Part of a small language model's weights.
Size: MLP 640 tanh GELU, vocabulary 1976, 3.38M parameters.
Architecture: LayerNorm before each block, learned positions, biases.
Training: a variant of Muon for these matrices, 82M tokens, 9998 steps.
Each number is 128 + 24 x the weight over its row's rms, rounded and kept within 0 to 255. Layers, rows and columns count from 0. The size above them is the row's rms in percent of the matrix's.

# layer 5 MLP down (transposed), 640x160, rms 0.0747, rows 313-355, columns 0-79
size [115 101  96  96  92  90  92  99 100  97  93 101 108 100  93  91 103  97 100  98 104 100 102  95  96 104  93  88  87  95  99  92  96 102 104 102  98  88  98 101 103 104  96]
[[118 117 134 164 148 180 164 140 132 120 135  78  96 111 113 136  60 124 143 132 183 162 137 137 141 136 131 158  97 126 125  97 146 127 121 126 136 114 136 106 166 153 139 132 130  83 137 121 137 198 152 153 153  97 155 174 132 138 161 128 133  98 145  99 126 129 161 119  95  96 119  96 115  96 113 157 104 120 131  91]
 [130 163 154 132 120 169 101 161 105  79  87 101 113 128 127 126 142 138 151 113 121 145 128 134 103  85 134 131 122 102  97 124 158 150 129 112 128 114  88 106 105 131 144 132 128 107 164 112 122 150 119 102 157  96  91 157 127 141 124 155 128  99 142 135  81 117 142 169 182  92  94  90 139 115 150 145 117 118 122 155]
 [142 115  93 153  99 135  97 135 154 134 103 143 137 107 165 151 101 137 102 131 122 108 105 132 152 136 166 120 152 133 106  85 109 120 112 125 112  88 141 134 115 134 111 124 111 173 125 109 161 155 102 136 123 169  94  76 143 177 143 142 143 154 139 159  60 112  79 173 138 136 170 124 167 134 138 114 121 131 151 127]
 [121 108 149 156 108 169 159  96 144 151 129 138 145  91  87 137 144 149  95 103 129 131 117  96 121 167 126 131 143 108  95  96 112 148 149 144 135 108 125 152 123 164 141 136 142 108 134 115 110 139 112 122  96 149 129 152 141  95 142 132 150 106  71 138 140 110  77 134  96 192 151 136 120 118  74 141 124 117 147 135]
 [104 132 107 117 103 111 178 115 123 137 113 100  90 204 165 140 146 154 130 155  98 146 164 137 120 137 108 116 118 123 136 132 121 111 139 125 140 126 118 111 107 106 125 114 131 101  97 143 118 147 146 122 120 114 135 140 172  78 137 160 109  99 142 149  78 123 146 139 109 160 114  98  86 130 111 118 102  83 136 123]
 [112 109 120 128 137 142  90 128 135 140  89 102  91 106 114 155 111 136 101 145 101 170 126  65 121 120 137 113 145  75 141  94 122 110 158 140 147  80 103 141 106 120 160  87 126 104 135 118 113 123 103 119 114 126 139 141 174 146 127 154 100 122 121 138 175 121 116 110 158 128 105 119 159 125  99 116 122 157 141 117]
 [189 125 115 125  99 158 107 124  68 149 139 130 132  61 116 104 116 111 104 141 125 128 108 136 107 156 132  44 134 113 137 142 141  95  80 167 122 147 126 158 136 129 150 133 121 117 105 154 131 109 140 127 112 182 129 134 149 151 175 165 133 102 152 123 115 118 162 133 127 105 194 138 135 122  98 108 109 169 133 120]
 [135 153 141 149 106 109 141 119  92 132 102 115 134 110 141 151 157 154 122 112 131 167 110  83 119 121 118 179  97 144 147 111 130 101 146 122 115 165 126  75 153 105 103 125 163 128 145 122 171 168 107 130 147 104 119  99 109 136  98 171 173 139 151 125 176 104 115 170 155 136  86  94 130 114 127  93  98 155 132 177]
 [107 125 120 106 137  91 138 150 121 136 161 145 131  71  98 129 102 138 171 177 149 128 130 127 135 105 105  98 149 102 143 170 107 130 116 121 114 157  83 112 105 108 116 155 157 133 133  76 132 114 131 130 132 170 127  82 149  62 142 126 131 117 147 140 112 109 111 122 122 141 146 146 146 182 164 147 163 103 143 158]
 [109 134 187 105 102 136 121 112 161 138 116  72 119  98 150 126 105 133 162 195 185 124 111  90  94 105 148 119 121 132 136 156 148 169 112  98 122  88 126 172 134 125 132 154 138 140 117 132 165 175 141 137 132 108 141 131 148 111  72 124 115 167 130 109  94 111 102 132 142 133 132 142 154 135 139 129  80  98  88 124]
 [192  91 105 138 111 105  97 144 135 159 158 181 173 132 162 128 160 146 134 103 123 144  80 132 144 124  95  96 175 146 140 118 148 135 173 135 127  80 143 104  85  97  90 114 156 119 124 185 125 117 135 121 116 101  97 104 149 141 105 112 167 143 123 103  93 106 140 136 144 123 106 121 138 137 129 129 139 145  87 100]
 [135 150 125 101 131 122 124 141 128 101 112 144 133 171 128 139 140 140 163 127 166 159  74 157 147 154 133  90 147 145 138 110 106 111 127 147 179 162  76 153 102 133 136 152 138 134 165 135 138  84 123 139 123 145 160 103 145 128 124 107 139 108 134 171 119 151 118 113 127 111  70 161 123 106 147 127  63 138 102 141]
 [127 134 120 148 123 122 135 107 112 160 114 130 163 112  94 119 131 178  86 103 160 139 153  82 135 143 144 112 137 120 145 164 142 129 137 144 191 131  97 146 118  90  83  99 136 121 141 132 145 137 184 153 124 142 129 128 116 138 120 144 119 132 154 164 121 148 110 114  82 132 131 146 111  86 113 149  60 108 139 155]
 [102 172  90 122  72 148 134 137 113 164 134 132 150  90 129 136 132 142 133 129 193 140 147 102 123 172 112 104 149 115 111 120 157  96 107 120 125 153 125 109 114 104 145 131 136 156 161 114  98 136 100 133  96  87 149 143 143 131 104 100  94 142 110 112 113 121 132 171 127 115 155 136 104 111 104 134  86 145 153 152]
 [118 121 132 126 115 128 151 136 110  81 106 136 158 130 148 156  84 140 115 112 131 132 148 157  97 107  96 151 125 123  93 146  92 158 103 110  95 136 113 136 125  96 108 166 113 132 114 123 120 120 109 158 157 166 134  59 134 147 121 128 133 104 140 115 143 114 147  77 163  83 149 172 141 113 181 113 134 116 139 165]
 [145  89 117 112 103  92 147 144 130  65 126 137 151 137 139 114 111 161 106 119 109 136 147 111 108 105 141 128 169 125 162 139 171 153 141 163 120 118 144 119 130 104 193 100 122 153 129 100 121 131 116 144 132  98 133 132 139  80 118  98 170 143 136  85 172 109 124 161 146 141 154 126 117 162 115 149 171 127 133 111]
 [ 64 155 103  90 137 134 140 164 162  95 143 142 115 127 127 118 148 120 121 128 103 138 195 129 140 140 143 139 145 108  89 183 121 103 168  88  96 119 132 157 106 117 136 127 128 160 135 148 116 121 126 136 130 159 142 141 109 114 108 122  89 162 108 134 114  88 160 142 135 119 119 116 124 157  85 152 164  96 145 171]
 [102  97 122 136 134  91 103 111 130 113 162  69  94 111 140 137 149 115 130 100 109 120 122 120 186 132 139 148 124  90 106 129 161 199 117 123 135 117  96 126 113 132 110 121  98 135 139 161 127 112  96 112 150 102 151 164 113 131  95 152 166 159 143 135 125 135 108 160  91 110 140  88  95 114 154 155  98 148 142 134]
 [156 130 140 134 133 129 116 130 114 170 157 129 143 154 133 172 146 125  98 141 163 164 100 134 137  95  83 131 143 134  80 170 108 158 104  79 153 135 105 114 144 123 149  77 160 117 114 103 138 164 145 135 113 154 126 138 133 138 142 162 175 117 125  95 128 101 112 156 118 142 134 120 136 139 151 162 119 141 147 124]
 [161 128 186 156 158 137 129 138 136 155 136 113 119 172 107 123 167 106  75 151 115 151  77 123  96 155 121 169 148 114 109 127 159 107 106 173 140 174 133 135 127 141 124 189 169 105 171  98 151  98 161 135 126  96 142 127 130 117 122 107 129 166 140 108 123  94 107  62 145 159 109 126 145 110 141 116 133 126  98 140]
 [110 162 150 152 117 122 179 129 129 125 143 150  93 103 105 140 117 143 128  87 163 125 104 128 108 122 138 131 169 114 152 131 101 134 161 168 107 127 166 142 119 151 109 169 125 105 140 100 101 104 127 158 132 167  85 138  84 114  83 150 131  82 189 144 131 121 153 142 131 147  99 135 152 142 134 116  98 143 125 167]
 [126 129 102 155  61 138 102 136 124 160 125 146 106 201 130 132 133 160 146 130 150 173 111 115 109 145  90 120 135 133 152 119 110  67 145 121 127 147 117  87  95 164 125 140 145 112 147 100 110  90 139 165 155 141 139 141 153 170 135 175 128  77 139 115 148 142 156 120 116 130  92 130 140 135  97 139 102  95 120 150]
 [ 94 169  82 107 148 114 167 157 175 127 159 140 114 103 101  67 150 137 113 159 129 132 126 130 146 140 144 147 159 104  89 136 130 103 137 122 137 129 116 155  87 130  96 120 121 116 116  84 133 135 111  96 123 137 114 127 168 109 147 125 179 117 143 129 121 149  91 118 117 145 159 136 126 130 128 134 148 122 153 124]
 [ 77 138 137 170 163 128 170 114 116 122 133 134 195 164 111 143 134 151 121 117 106 107  97 159 116  87 130 100 117 100 137  77 143 137 101 158  79 152 155 132  76 137 138  88 135 126 169 123 144 118 138  94 136 113 111 181 116 135 122 128 133 148 121 167 148 133 135 165  98 119 180 124  99  92 121 133 111 126 113 125]
 [100 168 157 143 126 144 173 107 135 131 120 131 191 180  90 130 102 121 167  81 121  77 121 117 155 130 150  93 122 139 111 122 155 150  99  99 137 176 167 112 169 122 122 143 149 126  93 115 105 105 152 121 146 106 152 132 136 113 138 151 141 168 105 105 131 123 108 123 141 144 121 116 120 176 150  83 122 145 137 136]
 [140  78 127 121 128 136 130 120  93 166 151 149 148 113 105 145 132 146 112 115 169 179 159 130 125 138 132 108 146 133 179  83 108 127 155 119 138 159 119 113 102 126 163 146 161 100 127 151 132 139  95 106 130 177 140 152 121 125 135 124 100 138 152 129  99 143 146 131 110 141 141 146 134 154 163 110 154 128  99 128]
 [157 146 132  96 113 143 184 165 121 127 127 142 149 139 117 115 143 108 137 124  94 149 108 173 112 119 136 105 121 146 161 109 108 126 116 121 140 180 138  62 159  84 112 125 100  98  98 181 133 158 140 148 122 161 118 153 142 133 140 120 117 166 119 144  84 149 134 150 128 134 159 108 141 114 137 106 132  89 147 134]
 [141 121 121 147 113  80 106 110 167 189 149 139 140 149 153 150  87 135 108 141 151  94 152 114 100 129 128 109 138 163 127 149 106 128  93 161 118 127 122  79 134 147 127 129 192 168 143 127 106 143 139 136 148 133 154  81 112 185 116 106 114 133  91 103 119 121 114 127 125 156  60 132 163 117 161  91 144 132 107 144]
 [121 158 134 122 158 148 124 141 139 154 146 134 144 158 103 134 146 117  94 120 107 102 145 129 127  84 153  84 122 119  91 150 154 141 163  69 111 170 155 126 100 110 114  98 133 140 127 123 149 123 154 114 172 118 130  61 144 150 159 145 140 155 160 124 116 130 116 167 133 131  92 125 123 106  95 110 119 158 101  98]
 [147 154 156 158  75  89 131 103 148 142 102 113 152 113 118 121 144 134 136 129 162 187 138 113 165 125 106  72 130  99 167 109 125 127 155 146 112 136 161 156 119  73 126 168 134 143 119 118 127 126 107 147 121 108 160 139 126 127 134 138 142 143  97 153 146 126 146 142 133 126  94 142 127 133 164 106  91 115 144 129]
 [161  79 101 113 137 112 104 121  66 142 122 141 148 114 126 139  89 114 100 143 143  99 165 105 137 118 130  90 102 107 134 165 139 137  97 134 142 149 115 132 125 115  85 147 129 115 139 150 138 148  99 145 147 146 120 103 150 155 169 114 118 118 128 172 107 128  99 126 121 133 131 159 121 102 154 117 119 139 136 147]
 [124 119 119 146 102 138 131 132 111 111 121 126 136 100 144 179 103 122 134 144 102 102 119 144 156 152 106 135 152 103 115  75 139 159 140 128 134  93 112 108 102  82 123 168 129 109  92 153 119  96  89 137 131 146 142 123 124 142 142  95 101 110 142 109 181 137 115 152 124  93 170 165 126 122 159 184 121 123 152 108]
 [144 120  92 142 139 120  91 108 112 107 123 126  87 169 110 191 157 107  88 131 139 116 103 121 125 129 157 156 136 103 132 140 125 162 103 151 140  94 115  76 119 118 126 153  95 153 143  84 110 112 101 163 121 160 151 139 164 139 148 152 123 140 125 129 110 148  99 166 109 116 144 117  81 172  88 141 142 139 165 106]
 [164  92 118 146 144 133  77 158 105 140 103 136 115 116 181 102 146 175  77 121  82  91 144 158 122 133 119 140 150 146 130 122 165 169 157 126 136  62 115 134  85 100 118 107 118  91 147 167 119 126 113  88 130 127 106 151  95 120 114 162 137 158 139 116  75 138 126 132 113 115 130 134 150 116 120 148 162 147 101 139]
 [124 105 150 104 127 147 145 102  94 146 144 180 100 120 122  90 105 169 143 159 136 110 187 116 133  85 161  87 108 121 137 156 105 106 123 141 130 107  65 137 108  78 159 136 153 119 130 139 122 156 149 136 110 112 169 161 139 101  97 146 125 124 176 146  89 146 164 125 158 111 113 135 105 131 111 112 117 126 102 167]
 [146 113  93 143 132 126 100 128 101 145 131 115 125 117 156 106 137  60 132  98 133 131 159 114 166  90 139 120 133 179 132 156 158 146 102 146 107 129 126 103 156 204 129 173 147 106  85 159 132 119  92 155 120  98 124 149 130 132 106 129 149 147 118 138  75 150 142 127 133 151 112 116 116 136 129  96 136 109 127 125]
 [122 131 139 100 127 117 151 108 139 181 131 116 142 151 109 120 113 109 126 172 177 143  80 128 134  85  82 120  94 149 144 140 165  94 123  96 130  89  70 138 136 167 103 132 110 110 151  56 143 146 149 142 156  93 111 135 126 112 165 145 148 111 145 130 135 110 167 117 193 175  95 119 145 141 125 129  86 146 132 129]
 [181 157  74  97  81 110 143 117 186  91 105 108 118 117  92 159 147 129 150  81 140 137 121 123 167  94 122 160 103 128 131 148 160 168 123 135 104 127 163 162 176 134 107 128 108  81 115 113 135 161 160  98 140 147 127 128 142 166 125 138 151 129 107 150 144 128 123 121 114 129 115 166 166 102 141 119 119 133 114  95]
 [101 155 153 158 147 141 126 122 118  93 156 112  73 115 131 110 153 112 112  97 173 156 172 168 154 181 128 138 140 133  97 146  72 158 126 125 117 143 162 137 141  76 163 104 127 151 119 123 171 134 128 107 137 104 126 111 107 123  99 153  94 146 134 119 107 150 139 113 149 120 148 114 100 173 150 119 153 129 110 129]
 [116  83 138 150 127 129 153 113 110 103 129 112 147 109 123  84 129 127 113  82 130 124 137 114 125  75 138 109 115 145 128 110 141 137 107 148 167 180 144 130 163 160 166 165 143 133 129 132 154 150 117 134 133 166 118  99 106 115 187 153 100 103  88 115 107 120 110 134 102 104 146 176  88 120  86  74 120 106  60 153]
 [106 135 117 159 154 160 128 173 147 127 145 115  89 137  96 145 141  70 134 138 131 107 148  91  96 135 120 114 100  97 104  95 121 131  75 118 113  88 162 152 123 142  96 150 154 128  93 129 129 133 161 111 151 102 113 143 122 115 103 131 130 150 112  78 102 153 120  90 180  89 120 111 149 145 138 130 140 169 114 150]
 [131 123 145 106 123 103 122 106 121 120  96 136 121  95 104  94 130 154  99 144 129 156 125 165  99 107 126 151 175 135 108 136 175  92 133 134  95 147 157 140 112 138 106 129 148 143 141 145 128 135 120 123 131 132 114  65 136 126 102 130 134 107 146  97 131 114 122 163 121 137 164 146 122 127  98 117 181 144 118 134]
 [121 141 117 149 130 162 115  91 118 107 130 142 131  84 163 152 133 125 125 108 105 165  78 119 158 132 154 143 104 127 146 134 133 166 142 152 136 105 132  98 110 152  85 132 111 108 103  97 140 122 131 114 115  99 125 152 127 105 169 109 123  86 159 121 182 132 125 118 149 127 149 103 130 121  61 184 135 140 139 106]]
# layer 5 MLP up, 640x160, rms 0.0749, rows 314-355, columns 0-79
size [ 98 102  97  95 103 103 100 106 101 102 100  94 107  91  90 101 105  96 104 102  93 107  95  98 101  98  83  92  98 107 103 104 108 104 105  95  88 103 113 105 102  92]
[[109 136 130 167  97 133 110 108 141 174 165 173 103 131 129 111 116 105  77 110 140 171 125 107 103 162 122 134 137 144 152 170 107 161 156 106 102 109 114 131 167 144 103 157 147 150 117 145 100 120  78 140 102 164  98  97 117 151 110 118 118 153  80  84 117 140 117 147 103 135  99 129 120 124 147 147 106 104 175 113]
 [ 90  62 140 141 134 112 176 137 124 134 111 127 105 160  87 114 126 143 111 115 118 150 115 152 109 127 127 125 163 162 115 124  77 132 139  94  99  86 121 157 151 159 116 155  62 132 136  92 142 119 105 130 126 161 122  75 131 102 143  99 105 146 136 144 135 108 120 131 130 108 135 134 136 160 132 160  98 122  97 107]
 [103  82 165 129 143 157 167 152 136 145 142 100  99  94 120 125  92 159 157 114 145 117 120 105 114 148 120 150 105 119 141 122 172 135 126  86 144 137 133 168  87 107 135  97 131 143 139 138 144  92  88  88 125 159 137 155 127 158 122 119  85 130 198 118 138 140  98 124 155 158 145 154 116 136 126  93 119 125 142 126]
 [128 101 130 134 139 131 112 105 121 161 110 132 120  81 126 110  89 138  81 114 152  97 134 109 129 106 127 118  91 121 110 143 146 148 140 167 126 108 108 131  95 106 111 166 128 150 140 115 156 147 128 169 107 160 164 135  96 146 106 110 117 133 147  86 127 114 111  93  96 133  82 134 107 135 109 143 132 109 115  91]
 [120 128 152  86 127 113 146 134  94 125 120  93 127  84 111 114 148 131 124 133 103 123 127 104 153 126 170 131 128 158 132  90 109 116 115 134 110 128 108 140 104 142 117 136 133  54 121 184 139 125 111  88  92 143 164 157 149  77  99 161 132 131 115 111 121 127 138 127 149 145 138 179 138 124 106  99 128 138 161 136]
 [138 118 140 134 141 103 149 138 156 117 117 132 117 127 136 135 148 141 121  79 119 116 132 167 103 126 133 109 130 167  99 136 139 150 146 132 139 104 124 132 145 200  99 106 139 128 155 112  99 177 122 199 135 110 126 127  81 134 118 130 159 122 123 146 130 141 156 122 113  89  80 107  95 159 123 174 149 100 154 155]
 [ 91 114 119 167 144 114 141 116 149 132 139 120 179 171 112 120 105 159 124 117 144 112 119 168 102 127 123 148 133 133 136 109  90 111 112  94 100 104 133 141 115 165 134 141 111  93 135 110 146 168 120 152 102 102 107 159 132 134 125  97 106 152 149 184 186 116 137 175 146 108 111  97 137  77 116 136 168 122 156  82]
 [137 141 146 130 163  99 139 153 133 142 107 142 121 139 129 128 146 114  99 146 130 119 126 156 118 144 150 166 125  81 143 152  99 162 120 130  97 154 127 115 148 165 152 106  86 161 140 109 119 152  99  77 139 144 152  78 145 161 110 148 124 134 152 174 136  83 106 135 116 124 139 115  78 120 109  90 135 107  71 122]
 [152 127 146 120 136 108 125  84 117 122 165  92 103  99 169 113 118 135 131 122 114  97 134 140 116 149 142  90 125 128 115 135 115 123 138 105 127 104 164 101 132 122 129 122 123 141  68 159 129 134 132 115 110 124 102 139 176 133  78  92  86 154 101 117  98 111 144 118 132 133 171 127 130 138 101 109 123 109 173 124]
 [148 131 139 141 126 125 115 114 122 109 135 137 115 126 139 136 145 136 100 135 138 132 159 133  87 107 153 119 125 124 116  88 125  93 122 109 110 122 124  93 165 116 103 146 126 211 112 152 137 131 138  94 131 133 103  70 121 129  91  78 119  81 135 183 142 145 115 122 106 149 102 179 155 108 146 108 138 136 148 131]
 [135  80 127 137 147 128  97 150 130 149 116 138 107 105 143 103 150 121  92 135 143  90 108 115 109 143 157 120 124 159 124 138 144 122 107 137 168 149 170 146 158 189 133 125 158 143  72 130 137  97 103 150 164 131 160 116 124 173 110 144 143 145  74 103 151 135 132 126 134 117  97  98 121 121 145 104 149 103 115 136]
 [133 128 123 101 106 130 111 100 135 128 116 138  71 118 121 151 131 107 119 111 142 114 146 118 157 158 125  72 122  98 150 132 111 102 110 124 141 118 135 106 173 119 134 153 141 123 101 104  78 132 138 114 150 125 123  95 138 177 149 152 137 125 108  71 112  90 139 108 115  80 101 118 112 120  81 107 122 116  97 146]
 [158 118 150  96 152 125 168 128 117 129 115 130 105  95 133 112 118 128 115 104  98 126 142  95 103 109 136 141 126 121 103  91 129 151 105 142 105 137 150 157  67 111 134 131 155 101 163  96 139 136 136 109 130 118 133  90 108  86 153 116 119 115 111 146  99 126 159 109 179 102 127 108 115 146 110 139 150 149 148 106]
 [126 104 120  57 128 122 123 106 148 142 124 112 128 117 130 122 179 152 183 165 153 104 140  72 116  93 122 135 167 102 130 127 127 125 120 137 101 142 129 140 186 118 147 121  98  96 152 144  89 137 131 118 138 129 161 136 126 128 128 129 122 168 136 121  95 136 136  73 141 150 101 132 125 132 168 131 111  99 106 114]
 [113 169 172 130 146 140 122  93 178 106 151 149 122 110 168 122 126 105 146 136 143  99 123 142 129 147 142 152 138 109 127 124  90 120 138 108 138  72 158 152 105 121 111  86 128 148 130 140  95 125 164 104  70 167 155 110 143 154 173  88 154 131 141 163 153 145 151  87  93 122 180 124 108 114 141 135 126 154 125 138]
 [175 102 126 134 172 108 121 158 128 192  94  89 137 154 116 130 158  86 138 123 185 126 136 169 145 129 116 102 107 133 134 118 156  73 187 101 168 125 129 151 132 135 121 131 160 162  69 161 134 120 131 107 118 118 109  50 121 144 142 183 114 137 135 114 158 123 131 158 104 145 153 114 142 110  92 114 136 105  93 123]
 [173  96  99  97 123 126 108 149 132 144 157 120 161 175 150 135 144 152 129 149 112  77 129 140 109 107 144 128 185 120 153 107 150 103 190 103 122 126  88 155 141 112 112 159 138 167 149 109 107 121  97 155 147 150 144 110  83 144 136 144 100 155 124 132 123 182 138 132 163 132 129 101 159 201 110 113 115 148 120 151]
 [ 70  96 179 120 119 161 127 105 120 128 128 145 128 180 127 149 128 125 127  95 146 116 131 116 113 190 108 187 127  96 125 112 119 102 152  67 134 138 113 150 122 133 133  88 142 169  92 122 141 109 120 107 153 117  96 120  65 151 126 137 160 132 175 147 121 144 145 177 138 132 102 100  97 138 156 140 157 106 155 121]
 [128 101 144 103 135 153 152 117 130 142  81 155 126 115 157 130 135 150 121 131 126 116 178 114  93  84 122 128 124 160 123 125 152 165 151  93  98  90 110 128  84 116 145 114 146 162 144 127  96 130 131 128 135 127  84 161 113 148 102 159 107 132 168 125 111 156 122 120 130  81 130 129 102 134  68 137 143 150 112 112]
 [153 144 125 132 133 124  84 127 120 140 130  96 135 114 159 138 122 140 184 130 177 136 101 146 172 123 143  82 154 110 128  94 102 124 130 159 134  99 115  97  82 150 135 105 153 130  89  96 148  88 121 106  60 153 140  87 115 114  84 102 138 132 161 127  92 123 177 118  92 117 144 161 102 106 143 177 136 109 158 136]
 [ 80 116 122 102 124 127 143 147 143 157 120 166 120 118 106 123 148  92 135  99  91 149 167 163 109  83 139  77 124 124 109 165 129 124 174 128 119 139 168 143 116 153 101 138 140 114 130 139 148 118 128 151 135 150 129 128 121 134 101  94  99 169 129 101 172 109 110  84 130  98 184 147 174 126 129 106  93 151 134 144]
 [152  87 121 153 157 112  96 103 108 159 147 138 108 109 143 127 116  87 142  80 147 159 135 152 121 119 145 102  95 120 192  86 133 118 121 154 120 156 171 163 165 108 121 118 127 112 111  99 115 139 137 144 125 108  99 122 150 121 113 114 115 160 143 117 136 109 113 148 142 116 115  84 148 117 126 145 123 134  90 100]
 [142 128 150  97 129 124 132 138  85 174  83 168 145 112 152 120  88 123 192 129 179 117 135 152 102 145 122 119  77 144 157 146 122 101 159 134 151 122 113 145 117  96 101 138 100 163 119 135 104 125 120 141 120 121 122 144 144 117 114 143 132 148 140 120  99 149 138 138  95 128 124 163 115 156 165 179 124 139 143 138]
 [144 150 174 118 152 148 120 145 121 141 143 122 140 123 128 156 119 124 103  93  75 157 104 113  92 120 135 170 125 183 139 100 133  92 158 149 175 121 116 144 160  88 122 134 136 109 123 153 107 128  93 100 104 146 125 129 162 142 122 120 145 146 135  82 144 115 151 123 133  88 144 105 146 124 124  62 106 158 131  75]
 [104  58 144 161 159 182 139  92  91 113 136 112 144 138 124  96 157 150 138 106 155 121 123 139 142 101  93 131 110 138 145 154 109 121  76 150 142 136 135 167 156 152 185 141 110 139 121 100 145 101 126 139 175  97 146 142  93 158 114 106 165 138  98 109 132 136 147 155 103  87 107 160 104 115 106 130 104  95 122 116]
 [148 126 127 155 108 152  62 116 165 125 113 123 145 120 130 128 135 152 133  86 122  74  89 132 107 131 106 131 116 137 144 122 132 138 144 140 120 101 141 128 142 137 120 119 141 128  83 114 135 146 106 123 119 152 167  91 154 174 149 131 109 100 139 125 139 142 145 124 134 120 114 163 110 114 170 153  81 143 119  93]
 [121  96 168 140 175 127 127  98 142  89 111 115 132 107 145 131 101 130 105 166 130 153 108 123 137 113 138 162 172 119 122 126 119 108 163 118 131 140 159 108  92  87 123 121 104  96 131 134  86 143 111 136  74 142 156  89  84 129 101 105 110  75 167 125 105 106 113 132 128  78 120  99 110 117 122 125 106 134 147 140]
 [155 160 107 111 123 133 162 138 115 107 149 111 136 179 133 138 142 157 132 173 136 162  89 150 134 109 144 142  97 119 126 153 123 138 159 145 114 158 129 125  98 165 109 134 117 124 115 127 141 143 140 140 108 169 141  95 120 120  90 134 145 161 133  79  97 104 145 158 109 113  86 123 115 139 119 103 133 155 128 180]
 [ 99 107 131 148 141 138 153 113 124 161  91 161 123 130 146  99 113 150 150 113 119 147 130 163 137 134 103  74 142 148  99 115 192 131 116  79 147 149  97  72 104 133 164 127 116 125 104 120 155 149 119 156 108 147 108 103  97 115  91 141 136 132 139 111 127 135 115 119 126 143 170 120  85 133  95 117 130 115 155 123]
 [137 151 118 105  78 111 120 136 127 108 130  99  89 155 149 126 126 142 160 164 128 115 127 149 138 135 144 161 115 136 120 136  99 139 143  79 134 138 119  79 128  98 122 136 153 153 154 169 124 141 133  84 103 114 124 150 142 107 153  87  98 152  95 107 117 141 191 151 123 129 144 118 142 140 167 100 127 137 132 139]
 [143  82 147 154 136 131 140  92 130 154 110 132  95 162 127 108 127 146 189  94 165 145 116 125  89 157 122 104 140 116 142 141 131  91 132 138 140  86 128 135 102 141 148 108 146 148 106 156 118 135 125 117 166 131 163 132 179 116 111 108  88 157 110  76 113  95 108 131 118 137 148 140 133 119 151  85 139 160 121 115]
 [121 108 165 158 145 132 126 140 104  96 118 135 147  92 143 118 220 162  73  93 132  99 133  95 129 150 152 119 106 109 149 140 134 130 153 161 143 136 150 140  89 115 124 105 125 124 137 110 119  82 144 145 159 143 144 135 162 152 150 140  90 138 112 139 110 109 124 118 141 103 178 118  74 135 130 155 102 110  75 120]
 [132 129 115 138 155 108 106 155 134  93 139 123 110 116 123 128 155  93 136 169 139 128 172 138  86 158 161 108 110 119 124 131 140 142 100 128 100 140 181 137 158 102  79  96  95 118 173 103 128 125 136 143  87 145  99 117 122 127 105 127  99 139 140 172 163 160 130  78 163 130 141 131  86 144 119 156 177 173 107 142]
 [167 151 142  65 173  97  82 119 142 120  80 150 126 103 115 110  94 150 119 144 118 133 120 145 150 118 149 149 135 130  75 133 115 123 133  89 111 147 112 138 116 125 127 119  75 162 162  75 114 104 121 103 105 110 130 118 108 160 140 149 150  87 121 112  97  88  85 139 170 128  95  97 193 129 128 140 140 126 108 114]
 [ 95 128  83 164 105 146 134 129 127 130 120 111 126 136 139 115 144 146 172 188 131 174  96 157 182 132 108 161 132 179 131 132 125  94 158  67  82 162 137 115 175 160 104 129  93 170 101 160 105 104 136 138 136 127 106 114 107 158 114 150 132 125 122 113  80 138 134 107 106 108 159 147 157 140 136 132 115 134 130 167]
 [110 119 100 142  89  66 119 110 151 114 107 156 102 133 159 144 113 133 109 144 186 115 115 119  86 130 148 165 162 140 117 132 123 149 179  80 148  94 151 139 120  91  90 124 165 109 169 112 129 120 141 160 127 153 117 102 121 133 123 153 113 112 106 129 104 126 124 127  66 137 128 143 124 182 105 133 135 151 118 150]
 [122 162 154  91 142 151 119  94 123 143 116 132  78 171 119 108 141 107 122 143 136 108 104 171 108 135 159 135 140  72 124 151 143 139 120 132 165 115 149 120 116  97 115 162 127 141 108 137  95 113 131  72 101 156 135 118 169  75 141 131 107  94 149 135 156 149  90  86 107 113 144 136 138 154 121  82 147 133 146 131]
 [139 135 173 118 115 135  92 125 172 123  93 113 169 134 118 161 108 131 184 150 133 140  94  93 128 130 115 125 110 107 136 101 165  96 138 151 167 109 117 133 156 135 104 142 133 130 166 118 133 112 154 100 131 159 113 125  87 131 141 132 144 155 135 100 131 128 125 166 105 160  41 129 152 134 103 133 148 140 134 138]
 [158 122 103  95 102 116 117 152 126 109  99  98 144 118 111 102 163 117  96 141 120 115  93 145 137 154 124 135 143 123 132  74 121 147 118 130 127  73 169  96 102 138 198 101 157 170 110 157 138 126 140  84  87 134  94 113 127 175 153  78 120 123  86 159 111 139 159 129 190 110 125  93 140 156 100 108 100  98 150 133]
 [118 112 116 137 132 139 110 122  66 115 160  70 100 119 148 129 154  86  67  97 111 109 130  94  97 142 105  61 110 158 165 114 125 119 126 161 121 129 160 148 139 157 167  70 117 128 107 167 145 138 135 138 101 140 117 121 141 158 133 124 158 152 119 128 146 108 151 137 119  89 148 129 133 140 135 116  98 136 126 162]
 [114 148 121 169 155 132 106 108 133 104 141 153  92 128 133 112 116 116 121  88 129 126 150 111 141 133 137 125 120 140 148  90 135 107 104 176 113  75 159 138 149 141 147 113 113  75 141 149 138 116 109 151 127 120 159 115 132 186 104 129 169 135 127 112 127 160 121  81 137 141  95 123 124 135 118 153 110 139 145 121]
 [127 114 123  85 115 136 131 103 134 163 109 105 109 130 107 152 145  91 137 139 127 102 125 169 141 164 118 104 133 124 123 113 137  92 110 142 110 137 152 171  99 121  92  85 133 116  92 106 144 178 134 127 162 144 158 129 112 153  98  73 118 133 102 116 138  92 134  80  95  99 104 138 116 173 126 119 139 148 163 117]]